Part of a small language model's weights.
Architecture: RMSNorm before each block, rotary positions, untied embeddings.
Training: a variant of SOAP for these matrices, 139M tokens, 4233 steps.
Each number is 128 + 24 x the weight over its row's rms, rounded and kept within 0 to 255. Layers, rows and columns count from 0. Numbers have three digits each. The size before them is the row's rms in percent of the matrix's.

# layer 2 attention key, 128x128, rms 0.182, rows 22-121, columns 0-63
107:118090117120130147129113114168101122131129137092081127148109138105103120165130165099129071144116141167112123151113103149133139146127148130127129086124131137147110159083123152174103126132121111
101:134109136146125115122127121082089122100148123143173115125146137137137112126140119095140139096117140164169167174141151151141117105189110129106123107149164123137137090124136096077119133128133136
103:159109185072113110104133168140155099109131135142153112132106126112151132125102114131135108094114163128134103086126118103150143153129160120131131166115168139121142144144131063181170136147142182
110:125098115159138148122122127101124150128129146109126116108073140151149117110136114149140098121158125112128142114119154160159125155116164122190168157101094108099139081121130092103159125132124133
112:099134116152172131142122134111109102136135130105081108112129171153134124143132119118151091137148137101105109130132155100102120132130080098131130157085150091163110115157133093145108160129182142
108:117124151147148104106132115107131143096155151140110128104137141113147146105128109084132161136172093136123119149113113110127179130120105178144125088132136125142110091104106155115175108117113140
099:131096145102154131146125146119140147158119142123119137153123133114152107075098113112120138086104149144123103154112173148115107152161147113165090122171130136175082144120158106103086152108109066
111:121140115155112136132115168153140144089091116191119093114129123121116114152103156123122116157135114140125119140132118142136123114155126139151153127172099117089163125148162118164100112099158114
114:141106084152121138143138159164178115138142143124090171119099113134191105117152109149120165181155153139118125128117111137107144151111121102111120129132129126118173138113123127099109096139183164
107:173133129121084141115103132171109154109122124152114109131143104160103102148137155132122163136113201077113155101061117109141124151056118125148140172142100107112139147125139126072106152116134139
109:142175134125152115134195133110144136118143128102127090171115087129115124183148155113143109142095154121127128118130145099091105197110142125177135081143149145099139139162138148093115142143113103
109:119129131107160136132112171106101166158087139074174110114163146092086132141122098117139103167118152160129109122090152122118102115132122126124123119118145111106075139099137123133163093125132126
129:179139090072101151149158096118152060106132145088112128117116100130135129134100122182140177142139140117112149130116130092121153133139146087122097104110130144131136154137176131152103137114085148
098:137141096183124123126144156112126113120155115123117175122114164120140099109140087121142102060144116120118108130133068140135094107123133144108059138122112107128119128092110172102131157153114061
101:111152154146153183111145146122137111108137097151099099130080175129113117130122102130142104141158150091110119119092141151105150156131141149112060121119148159136125153104128142112136191164098102
125:155145145100112150170156091126164148113123142138114118140145087076095183119116182149121167135140149129123133083088127079148134130147124126115153130113120133161114128106141149077113123132139129
103:090134140105119112151136118133110149116163126162150118106115126169134168108171154148126112159127147116097157149134170115160083122108142122116090133107162146094149109134134151162128134108174145
115:111109100133125126150140130130115131147100150119172131078107102138106153103082127125161133126133134162107110124140110084103105127140105098103109113177123141145133143128145130131139171077146123
114:135175089135092120138156127117130135125151137120080105167071097098125165167116096156098118154103123113113098141135099123139123110107159086140115154143117123108118135153173127095144129151162155
107:131107160130101153124169118141150127162140131128132111087147095111146157126134151167112140127182067092113107128172117136086099130136159108137145131131112106159197140144135138107132105119150115
102:150114113121101149138118118150136104093155075122173117108148110168107131083093138171152138142105134140165106089140136113092156134135168100158107147153093107134112146119140131133102111127119182
100:123139108100167116118114120150148132135128132159163100081141132119144121110123142141175172132140135152115172147117116126170128153180142113190121179094144202114152150146120137126128120134140117
093:121098103147132089123165150180103125065162130129120081144142085167180152106124152125097125142111144100100109131122115111135140140107121171120061117122111108129104162127082109164118111163093118
111:123132127161083153117133116106107108095122122189083078112131135157178154116182113137069130116083133128152065115115111120138105078133126155098133103128134139100130121143146114109143103146142115
098:154079115126125138109131080079092104104148118157145146140153096103105114120102129144146110139159110115158149120124148095175145119116146166135112071145153074133115129105153150115134104133122106
101:140121155125182141138127120144101114125132122104167117120095134125119156159128120160105132128132119090142131120119131075152138127114105138098137123117143123124099142144077129103149119164139121
103:119118150150105093152135137080114136145064139108158136121094089151136125126141109122135100099111175127107165160150116135121119103127090152124090159127128144116116098114118089100152085130117077
111:141121084157140163123087154135145070157101168122123093075133154109151132140159093154112123116073143149118126130129126139148095086132172134124106112154140116154110155143127133117113128125139135
095:074112157116120119087153123169090126107114093126130151135129123115161090135140165116136124173119159142109138126167117116116130121085169096119150188109106154183101132139121121086123136108126095
108:127137111110100090123167153153102135117131121141119107114129107087153082126096161141124143113118134081109078123139145122136151137166140113117119122144129117107143134088127119137133145115123130
101:118105134108106133145141132109104121084100132136122118116103120067115134096123154106117111135132123124083163114136134109139162152154123128126141115169114136143105191109113128130159149113132148
104:110155157152156138166113132108152145102104167163155129094117110107134139096147146127110121122109109122186138110141115091129147113121148121119115154146157123112148124172150150109097141152155114
105:081125108122123137096134114120118113128160145151156105091120189071088127124104130154106105100106121121116118139174074158129128159115098116139097146097116127101146157121158098163127140136135095
105:126124140115178134142108111153074140106122116169142092131142159117131140127122098121142103112160140153143120137140132109137066132124127110128123110137080105143138127114137066125129114116075114
107:112114121113132105123094103113134148144148159113134145088111139156130100111147118158112127138130159145115131136121153163151149143167140168112192129168118130166131085123081086127145103138099147
106:132170096133140139102136151161116114093149138109145133122108128132133113176128147111128135123141167095108120129134123114147116129117135148127139109138134106167151158103148125147109120097179120
111:083117109109125110099146129139121161130097160093117110143163154193144154142143135093096089087157151133151128103143146135151161095118088083145126111120082130108148135128161146136120093126116111
106:113119085105078137148149127113137118170115135117111095091161129110119127177168130127127160116151115137128146101116136126152113141078126125146105129147107150115104147107140129100171144157114186
106:132116061150105134150174100148169128111131143148089163089138124111120110119122117101138149160137136125134128118113117138160143106122102114136168151089190084141117177146112118133130097141111120
100:144120131119108133141118118108108115133119160147129097157129135155131092152108134114128115100120096130128170084125152130127152144059115116125140217166129106164123120148136152142121110153118127
112:175157154141157144158166106116118102129134146112088114111187115114105083098108151153144099099095168110095109133144162127143124120107120144141137143144088115147154111142159132137078126129091154
113:085079171149131109130113131096159172123107133152154147104141161155149148155087136092141155147142149101128142189163104144129176103119135152161133109121127156134142118145147138085147117129144125
096:153109118170140113143156101116108161142148141128127128128141144158112114112124106095166108130091120141087126166135086131140129113130096202094083102142129123123155136185136161150179143114136163
092:105151143132112149092135100144101101095129089137131112121149141085092184121081123089090142140143105144131108106143131121143137168152115118123181161113161130149095123112138126146121131172095138
082:175116109092137108132143133073124148112121107108141147093111110146139148132137075133138143144146128125129149159108144150067152090141164153138084109187090145135131118101163130140136107142179157
095:098109148113152085129167134128141153159101118130177100159115150180089143172109096145130117144077101096117126135157143119171121082143126153139127141137144149120158096152161136128148153105096121
098:112113157102111123130168123089110146108101100160148099101113126145154171137179130159155161118163122182146157132132159112178116174095095124128135093144125121124109168131127160131095134171142137
098:149113123133113101119111113088187107158145098097115123129130118106130107113112103117130154105111119110077178111118110135131122129147138116106079165181160107160159125115135099130146122143074128
097:104107119142157145141141161134106154139126139115113108108159145160142135112115128151153107143155141168149109131127132140118183078134153167155145106063123183129124130103184143140177143116133162
096:105126157103133094105107111142124128095109087122131193137111125145162205119168105107149137128154130134166061113155152108121115131133138122127133133108138124092134125109142138107118108143110131
085:132110141112126144159101164113117130135155124125097125141129129123092125126108091146105099095094089078101147126120126139118152101124152168123121159104117160107110094153113108087141132148155130
092:156101080131146159137139141124114157117152135172109125145070169128106106140131130117113145136086133097150107140089137137164137128088132130117125147133139114126112117130137113088148110097155170
099:121152160146121132155147111147111173106142149137110118136145111142103096125104122141129146137142121135160105121137123101124120111187104164161122106083134157113115103174130151120134096126181134
087:109149132148102101102149138075141106168103194077104133115155125129087166151124144132126105118156153172134082125128150106114145145143155116106105110143129148112133122119171128148113144110114138
100:138127116101171105158122146126136130170132124081134122087171142105104070103090141147108127101147149152116132146159098152146133099083099172123114090119135097129105127127128172157144141113131166
089:126109134098100177157112136066103111141127100133078124108151163101165125078115113094135106136150123126129099098141127136128140130142142144109109114122141148108151129123113142129118084137141131
102:142122131119117108112129168150130177120140142120127064125115142115110110152156134114137093166121118138075106140152156148136135105122127120120114164106134122152155091173121166120177157131095106
088:140105128183113136099105145120096114161099130161122134141134153152131182104114099143138099115114141118165049115143108132158136168122151123142120131146137132137109168109126111107116106094147137
094:180158138130146157116113116136136141145162151124140135160167102076077157170104184175120147108115086121095089098121118116135166131147129099094118132173129120123141145108135091086148094125149122
095:118088133147155114135145121143125113107135134126147116120116101130102173179119117087106085141145173129103125133119141134148123141141110111176144139114123158156102068132111095144149143148127165
090:111136147124127161117126110133156097174128110124160096123167134117110143164127114157148172123127133122079099074161142169167145106133126103110145127136156125111075116098123133127118115131118107
090:122121091128133135146103139140105139169156173120128086113184152120107148143096132111132106110120153124131135112139115163090181126084110127131155134073151153152081091123141154119084123091170145
091:132082131093143142089164149153133085146100092130155119169125089114145145099141148147144134133109136120094119109132123098120119122102078122089169146081141119134139157135123162089128163145107106
103:132121090136135140143105121143139119118119120087134120121125140160131120139157098102125118142092138163138183140100160131137160120158136156138111126080104125119111103122121082089176139107104117
086:101112166137150089140093129117120143102111100138139121128120109112143182153127103119143107136071135097083069104147121152151126104151098153144122111129125141118117127118132110105121142130147143
084:140159173121096100142152114151149096131140069174096160105136127084144088114132080124140137124130157094083111125121155154142106095160133108114145174128140097126148153134107126120115116123126135
081:159134109115116159161115090097102084129153136126126115116188162116104134131117104139119150126160129131098106109171132105135121122083137151137103076105145092129126126097094128163093092129139123
086:156151104137148100164130107137118173138159109121061165125139156087123113117138141134137114157144109111153115109113131135095161131131110141138164145131101135135141138117136140149129153134137143
099:151148117117102167168132196116121106140123128113096123114111104107160161143118133129126161126141163130154119121187115094169104112118121113135131141117133133115110148128174112084103146139133136
090:111128189117113092139131152111122114131132095165105135116109164137157102133108105112115078080173144110147085117180133075139131134082140117129129107149153133089136135122127109132090131135135137
095:151112066117135142123152143089131096123130100089116131105127076100142152150109155176102132137135147122164141097080140152175145130119110105061097122115134131109125122115123127136118146137178115
093:117149129125078098145058122108118119131162123136157131150098121101114168055099146129155139101124123120128160127190119131148127178148099100126112110169156111155156145130086132151093173134128087
100:148170137128087150092148124128130104130106146126134163135137147160153184166144122126153174154146125097159140142112143091135094150143127097167089160114076152154115137140153111109099147175138149
085:140095151171154105170111116114111130157098123152148162177121127122166117117153119121165145116170122108132175134122123113148128112122114138133162156118141120112139088108149133102129058122138163
088:125132128117138072129140106140127077120075097122157108145139148112094129150163095110163117133136130105110087110121116121117137116122119144083123144159156134100165113130119143104119164100119171
098:102152117169123092119111112163118121121169107114148182138106109131082128159122125101133159112127105152124109149136112152122143119170127102143169093159155137162158125100124158121177121133132159
088:142135112050132133092173157154154104152115120114118153166123107078133152141092179123079111156159123137147136108138128094141154147143172098094159135101141120132142129103146112123100125140067106
102:137195132116082158184138108109120143095156118061087128146132112136148157129085114109150156113106167105154145106122124119110119107133116130145108106086111122088123128092142099135101095126120127
086:095165127116147116120111159162106087141134107135117145113121157139144101120169107072157131113084156133146097117151135140136127129121153167150120116170151118127129094147142139138113086126147083
092:100140142114119109120115133092124126133145075144124116135096134135142116168145103172146142087152106092090156091176143168103129178129091120164112155109143157155120114148134131104094140150209117
085:110149129093144107149136167110118118089125132141160135191093119109122114117100135133104123132132107121143123105129114140134111110153130149137134127143117072139120142059142147144093121166106120
093:123125100091146104111143077105113169159132145140144173145107189099141091110115123161159137131128148125127151170161107162180104123090100149109113140099125121145133097074140148112145116116123114
105:147128107179143109143137155118125127154131111125145095144090119189144096101147088131149155119114132137133128165103127128197163081112121144115139121076138153120136128148103129108153145128139142
099:133133123152116128123136095111119125122126143115141105130121158118121099125090120130106130113115144135104123115169147076147129138179119157126078173129130111093101120081115080099166129109108147
096:138132133098135163116094164152097141150119074106120125058149100137151127130095100163115130132142125106121120105125106146132158159111154120111115170106128119130146143125102109121096127161170143
089:096142124126135125128144148112125111171102109090116145109175148143107119140146128122132058133143137137152134094137084104153118124164102108147131126144112089118131138112147101135126149141111128
090:137150090140119126125166084125124086131147115132124120164125125133100110075101132139134156156092127166154107117141147134122117145065120150071136114132148092144096100113136116110120184118094099
102:120107165121092188132112142132104132103102126145107082112103129109141126102116097118114113113163174108108123168137135124111134160124120138199069131117138092156140116128105183136184149130143188
092:148103149091145109138132091103149165139138119120119107088133147120127097116114113105108144178119092099126127125175158088101077144138158116104145125140125102159127128094178128127099136130115143
100:109124113098117146117130114080184114126142128125060132132098124110155112160126118099135103154176126136146091109177121121141130142104112098155169095120144144117131120107132143170126116139137176
098:124113147095106131104128159126148149117167153190081115097094135152176123093119118137143144148144084104131112087139127113140090104136143130113112157134121112109126126138103128135100161129128184
091:103073108127112123109151077158116110122102121126119121122164157149100150137142081115158149154130126162112144137137065146123119103143127114089143097095140172130140145106118107150152136071092135
101:118139139069115147142148110132140110166154129113159137130151095095136119114110133109079164135120125094104165164108116099105140091160124145146113121125134102154095173145100116194142125107095167
097:121097077131134120140132127142130133141112116146090135148140136128143094096088123114143141118108107149102153117100073110140118117158093117120090145109124126152090113157136143069174154122118119
083:129080107130125148161130132144129102129142104140136110150084089075132103088137053123120116099154127131148078065100111107126138112153114122132127105151117125122126102131127121086130137173151187
101:099177141138144166129145118138124132093068188140136123144125143105101103124106169118131125129138085175143130144121115143155103130134127105085143111104160166115146139139117104113103139130105122
088:108093137110133107108113137128146096143179136127112145101121123107159130098161126130125070160163154151143130098166111104102153113072141117131114103104154132129146100136130162113097168143138153
095:148121101134183105113128148154169144115116123096145090099111127158114138143165093093150089132148135128120163130153154141136072157129082168124153159112136129161053118128142146169152113153120103
087:106168160123145136121112103140086136139162086088131103141098163123081139169094157107095128149107123122133058127149143173077131135109134113115084135155137164129119112155128157105125121105175153
100:154137091145152110165124097114107140131154145148090147139153140109125185128157103149091129127130136092133123099104160116173125130166102136113114141122136172098106100129165110104145138100134142